Each number is 50 + 15 x the weight over the matrix's rms, rounded and kept within 0 to 99. Layers, rows and columns count from 0.

# down: layer 2 MLP down (transposed), 960x160, rms 0.0864, rows 3-12, columns 0-159
# up: layer 2 MLP up, 960x160, rms 0.124, rows 4-13, columns 0-159
down3:52 57 51 69 51 50 44 80 54 78 77 43 46 55 47 42 57 47 47 46 60 65 44 59 58 76 42 41 32 31 55 45 46 46 63 50 42 54 45 36 58 41 60 13 40 55 32 32 53 44 66 37 53 49 42 44 50 70 61 34 47 24 46 46 41 55 30 44 45 52 56 31 52 55 35 59 48 40 52 57 66 43 31 28 44 83 88 64 56 50 44 55 41 56 52 44 57 30 31 31 58 51 54 50 50 57 68 58 45 55 48 37 54 54 49 36 43 12 65 42 31 65 63 54 55 57 31 47 45 56 51 69 62 59 44 60 59 53 64 65 66 58 54 61 38 50 32 42 50 50 40 47 42 36 83 59 35 48 44 45
up4:21 30 42 45 69 41 55 80 74 37 60 54 28 44 28 28 24 47 40 36 79 52 49 63 32 63 48 79 10 38 61 34 48 88 75 35 62 41 31 57 64 60 70 77 34 70 75 73 41 25 56 08 32 25 35 62 65 31 65 54 68 36 43 63 39 59 62 47 42 27 55 38 26 21 55 77 35 35 69 53 54 33 43 38 92 25 59 39 39 46 25 21 50 45 46 34 66 69 24 62 60 48 57 52 36 40 17 44 72 47 70 24 44 50 78 80 58 38 41 71 75 32 76 51 70 52 36 71 41 52 49 57 41 50 42 57 40 37 65 46 36 80 60 25 43 62 49 28 60 57 29 99 61 53 41 28 49 29 37 50
down4:24 50 56 50 78 40 49 55 25 47 49 28 42 24 38 46 73 67 41 38 28 64 40 29 37 41 49 76 52 33 60 30 33 74 79 45 56 38 29 61 56 51 50 45 59 73 63 79 67 28 64 64 65 50 52 62 31 38 39 73 58 60 36 55 42 50 76 64 54 74 43 51 43 45 23 56 53 88 69 47 41 62 22 18 70 50 22 46 43 53 54 67 68 37 41 56 78 42 50 55 68 64 21 48 30 68 44 55 60 45 29 46 47 49 45 80 81 43 57 68 37 55 53 40 51 92 20 49 50 26 57 79 57 49 49 27 29 54 32 36 49 48 45 55 58 29 76 27 34 51 42 46 46 60 83 71 48 24 39 35
up5:58 53 52 62 60 36 69 54 74 61 48 29 28 42 77 55 69 60 50 32 42 75 29 55 45 63 08 61 53 41 59 41 41 28 58 62 29 12 58 27 30 34 09 74 48 45 29 56 50 48 26 35 51 52 42 18 74 52 53 35 52 72 61 42 60 40 65 54 50 49 74 45 49 50 59 45 69 50 62 48 41 67 85 57 13 24 90 62 39 17 43 66 45 29 41 46 49 50 47 13 56 52 60 58 65 56 41 59 37 49 42 57 54 84 61 60 63 65 78 66 42 51 40 32 40 48 68 55 37 78 42 69 58 40 57 28 96 95 44 35 30 48 41 58 58 57 86 21 52 43 49 66 63 20 52 64 28 64 72 81
down5:40 46 39 55 38 53 29 30 35 26 63 69 40 41 40 67 50 30 55 64 40 33 64 48 48 35 68 64 34 47 71 55 32 77 50 48 59 67 37 86 46 40 56 40 38 40 45 49 52 67 90 54 42 19 44 53 24 66 56 56 40 50 36 36 56 44 53 49 37 59 35 58 62 61 40 34 39 47 66 78 57 30 18 40 46 78 51 44 62 44 58 34 46 46 61 49 36 47 54 58 52 76 62 66 48 60 36 49 47 85 61 39 42 38 40 49 37 78 30 75 88 61 57 55 75 65 50 30 38 26 63 46 61 87 24 77 38 32 83 58 41 66 28 62 56 46 31 55 63 52 46 26 40 65 53 41 62 39 38 17
up6:40 54 61 50 58 57 41 49 64 60 57 38 43 45 44 40 44 37 50 39 73 54 67 34 44 44 51 47 76 46 39 48 61 32 60 48 54 27 46 51 37 36 31 60 59 49 35 51 62 43 64 50 37 48 20 40 63 50 58 75 63 58 58 39 59 56 55 45 66 56 39 18 59 30 49 55 60 61 34 56 46 66 59 51 25 66 61 72 44 49 45 38 28 63 71 68 42 53 39 46 37 44 43 40 52 60 43 57 58 64 29 42 39 52 34 56 31 61 38 27 56 48 44 43 68 60 47 67 38 69 57 41 59 61 56 29 62 61 60 53 62 36 58 58 62 57 51 56 20 67 46 56 38 46 56 36 38 48 48 65
down6:40 49 40 52 53 34 62 38 43 56 55 59 73 41 56 63 53 51 51 45 57 66 56 41 40 62 43 30 52 32 53 55 33 65 60 57 32 58 37 62 72 30 62 56 40 58 63 39 55 58 48 51 54 49 43 65 39 54 62 59 35 50 47 30 52 47 61 79 45 32 49 41 45 48 33 48 55 35 77 54 47 41 68 44 28 53 35 37 61 56 40 53 49 55 43 41 39 36 71 46 47 51 63 30 37 72 57 63 50 64 41 45 21 57 35 66 38 75 27 38 47 68 58 71 46 48 55 50 35 50 56 43 42 65 38 43 69 48 75 42 59 54 71 56 45 33 64 39 19 57 45 19 71 59 67 59 51 55 53 40
up7:17 59 54 44 74 47 38 61 49 55 57 45 42 56 51 47 51 57 41 57 65 65 49 32 38 46 41 48 45 57 54 42 31 42 56 63 47 42 69 53 44 35 33 53 59 27 50 40 46 74 37 40 43 41 52 50 57 38 36 44 18 59 55 56 60 40 39 39 57 47 39 32 59 54 47 33 49 29 57 40 48 53 82 63 66 58 49 54 33 53 49 35 48 46 62 53 42 51 72 45 28 43 42 45 40 67 72 66 57 34 60 32 62 64 57 56 31 46 49 47 33 36 51 51 46 58 50 56 51 46 38 47 57 39 64 46 47 48 33 61 62 48 22 50 63 51 41 79 43 57 59 43 50 55 58 55 51 58 56 43
down7:48 52 57 54 39 41 43 29 57 40 66 52 63 64 73 44 42 32 69 53 61 64 62 41 32 48 36 41 20 54 46 59 50 59 51 50 17 50 51 35 66 55 49 51 45 45 55 52 50 48 53 46 61 47 46 48 60 45 64 40 34 61 45 41 63 30 64 56 44 57 40 47 35 47 37 50 61 59 39 54 29 39 25 54 36 25 27 76 52 46 61 70 50 66 53 50 46 31 40 68 43 43 74 46 39 76 35 57 46 56 50 64 53 46 55 53 36 66 54 47 58 49 49 58 60 52 63 67 56 35 48 46 35 48 45 52 56 44 42 59 59 53 79 49 26 63 40 33 61 58 64 67 79 67 33 49 43 57 38 47
up8:16 43 72 56 46 55 59 72 38 61 31 38 24 41 40 59 45 51 52 47 44 65 30 35 61 41 47 56 67 59 56 38 49 55 66 48 44 42 68 15 40 65 29 56 51 39 47 39 57 52 42 34 61 32 42 41 34 37 59 61 62 42 51 56 46 50 45 42 39 63 48 40 34 57 51 68 47 54 45 46 79 50 38 46 12 45 45 75 53 44 75 65 75 40 50 47 57 82 41 31 54 59 55 39 38 43 28 42 35 30 53 43 19 63 45 41 27 48 27 48 36 49 66 41 47 49 52 54 54 52 48 48 55 70 57 42 63 33 55 51 49 73 53 37 74 23 35 59 62 60 50 46 46 68 69 75 62 45 60 79
down8:56 55 18 73 24 49 54 33 24 52 31 51 41 36 39 52 42 50 40 72 57 69 49 43 42 25 19 30 45 53 59 43 52 53 59 49 45 36 58 42 47 26 34 81 50 43 48 21 80 45 30 53 57 35 19 63 46 49 62 33 51 57 85 40 59 70 42 60 42 46 25 33 45 60 45 56 40 45 53 44 55 40 59 46 37 65 75 62 68 42 40 28 60 42 80 17 52 58 39 58 57 34 46 35 43 48 51 41 57 49 42 66 41 65 71 59 54 45 52 47 64 62 61 63 53 60 45 53 49 25 52 64 74 55 33 31 45 50 35 73 25 70 68 57 54 73 48 74 59 56 64 57 88 47 50 60 50 52 51 87
up9:56 44 54 58 54 39 63 21 60 61 52 26 63 47 47 64 40 52 57 65 45 52 58 42 37 62 73 71 68 30 55 46 46 23 33 44 75 61 32 52 49 42 54 64 41 73 56 55 40 63 48 62 35 36 26 39 49 48 72 55 68 60 46 52 51 80 35 46 66 83 24 38 43 55 29 46 50 32 37 49 33 54 56 60 47 57 60 55 52 34 60 46 46 50 66 30 61 32 70 50 34 45 44 56 49 55 39 36 54 56 22 43 46 46 32 42 49 42 48 54 52 40 39 62 62 46 46 76 61 66 52 67 32 62 60 61 49 53 63 63 82 61 61 55 75 56 77 59 37 65 70 53 67 55 28 69 44 31 41 72
down9:69 35 65 53 57 56 49 56 44 68 38 76 41 56 44 31 70 58 39 61 54 54 60 37 63 24 40 53 52 66 59 56 35 72 46 38 39 53 44 29 68 62 67 44 41 76 52 48 56 62 48 67 63 66 54 52 42 48 77 46 51 55 24 54 41 37 54 39 65 25 59 48 36 91 39 42 57 35 66 36 59 33 50 48 49 54 55 34 39 21 62 51 48 26 31 33 51 34 60 57 41 42 41 43 52 50 46 55 19 43 31 58 67 64 46 66 57 32 37 39 59 73 41 32 47 21 56 53 59 52 44 55 53 44 41 55 55 35 74 34 75 57 64 30 66 52 43 47 26 48 69 62 25 63 62 54 53 70 49 42
up10:68 46 47 35 50 49 65 37 53 46 56 59 48 57 61 54 36 51 53 50 39 65 52 58 72 56 68 67 45 53 67 48 51 54 61 59 55 39 48 48 43 41 75 60 54 66 45 47 61 61 55 53 53 51 47 55 68 52 53 37 62 42 51 60 67 64 62 40 54 41 45 48 40 52 55 68 46 44 48 45 44 33 62 55 53 49 43 49 47 48 48 45 54 46 56 63 54 48 54 56 56 31 51 42 45 61 50 46 41 55 44 46 47 46 53 68 48 34 48 31 43 42 29 67 59 49 49 45 39 31 61 54 55 37 37 51 50 53 37 64 54 60 60 39 44 55 43 42 47 61 48 55 36 49 44 50 61 48 45 59
down10:51 44 39 46 34 33 86 43 56 41 65 59 33 43 54 53 14 42 61 57 54 62 60 37 59 46 63 64 39 54 55 56 56 45 61 64 54 35 65 44 47 44 65 59 63 60 52 36 59 61 50 36 52 44 64 55 55 36 45 30 62 43 67 43 65 61 31 38 69 51 49 46 36 49 62 73 40 40 50 47 43 47 67 50 47 41 47 72 60 40 51 57 55 36 55 63 63 63 49 54 47 29 46 54 37 71 44 42 54 46 39 39 39 51 42 56 32 44 49 20 48 27 34 66 57 35 39 46 36 35 47 45 41 38 22 35 68 43 25 82 53 61 68 57 28 76 40 55 63 63 45 60 96 46 32 44 59 50 36 67
up11:46 53 45 50 70 50 49 61 42 50 51 16 62 34 48 60 24 46 39 48 63 73 51 46 14 40 34 65 70 29 45 69 59 62 24 56 90 53 83 48 35 61 71 61 48 55 36 42 50 33 43 58 63 53 29 39 48 42 49 50 50 79 54 32 47 28 92 47 37 43 69 70 59 45 81 77 52 76 26 46 85 67 28 63 36 66 37 58 47 54 55 21 41 36 49 50 47 58 51 69 43 30 50 37 77 46 32 45 46 81 31 58 74 24 47 55 29 35 60 55 83 65 52 46 61 36 62 68 41 35 70 54 57 40 54 62 68 29 45 51 50 37 56 56 53 64 56 53 32 83 53 60 53 45 32 14 68 13 46 64
down11:37 50 68 41 45 50 34 62 36 44 42 44 51 38 45 56 43 39 36 53 42 42 55 48 43 28 30 39 55 64 66 75 43 29 50 74 46 58 51 78 65 46 25 44 55 32 38 44 50 40 54 48 69 55 47 42 28 56 72 40 63 56 50 17 61 32 72 64 44 43 48 75 43 40 48 70 51 67 40 79 55 32 58 59 59 27 44 48 31 60 55 37 50 38 86 53 43 67 73 52 39 47 70 51 61 47 38 60 48 45 48 37 61 69 59 53 78 40 45 54 50 56 70 54 55 20 43 67 33 46 71 48 57 33 71 75 81 48 48 44 46 75 71 31 38 78 61 54 14 38 57 16 19 45 43 25 33 76 65 49
up12:37 32 37 68 60 75 52 72 47 57 45 65 46 50 35 54 62 62 59 36 68 86 55 15 71 53 32 36 75 65 19 68 63 60 31 59 31 50 67 53 48 42 34 48 43 41 51 69 68 54 56 47 66 30 45 39 93 64 75 50 44 29 57 68 53 58 37 56 48 51 53 74 76 72 58 76 51 43 66 50 56 55 49 37 51 17 42 24 66 61 53 42 71 45 19 50 51 17 05 47 56 55 48 70 24 50 52 26 18 47 24 70 51 52 56 32 47 50 64 46 45 42 32 61 49 49 21 47 51 53 39 38 11 59 31 34 63 64 43 33 71 65 26 37 59 46 45 80 50 54 68 58 34 52 51 60 54 34 51 82
down12:48 63 28 59 11 54 61 77 24 54 54 54 32 45 59 38 74 39 30 57 59 59 88 45 42 71 36 19 60 42 30 59 51 67 40 32 27 45 47 58 54 42 41 38 47 63 39 73 58 55 29 54 71 41 04 44 42 75 60 48 33 31 50 45 81 64 35 78 60 83 51 52 42 62 65 73 44 42 53 32 58 38 41 41 57 19 40 39 48 69 44 55 85 52 56 26 55 70 22 47 56 35 64 61 57 46 34 52 66 23 59 60 50 54 64 22 39 43 55 59 63 13 32 40 35 51 51 42 46 50 71 70 73 55 60 48 68 47 63 52 70 97 27 39 47 37 65 65 62 43 44 59 60 35 51 76 13 21 44 56
up13:47 71 52 52 62 18 56 64 64 22 76 74 64 35 44 37 38 50 55 38 75 51 54 53 54 45 46 63 74 60 57 54 47 56 66 63 27 66 51 23 48 63 34 40 52 63 25 43 62 66 51 31 44 48 25 48 76 50 30 72 78 56 35 48 48 35 72 32 54 69 61 50 53 54 45 36 54 53 63 58 55 40 42 41 54 51 47 44 40 58 48 59 61 28 60 62 70 51 40 37 46 43 69 22 29 78 56 57 51 38 47 54 59 53 49 44 68 37 49 57 63 38 64 45 34 25 47 63 37 38 32 51 50 32 52 12 37 44 17 53 68 47 52 31 45 34 32 43 60 37 54 72 40 33 55 70 58 59 44 71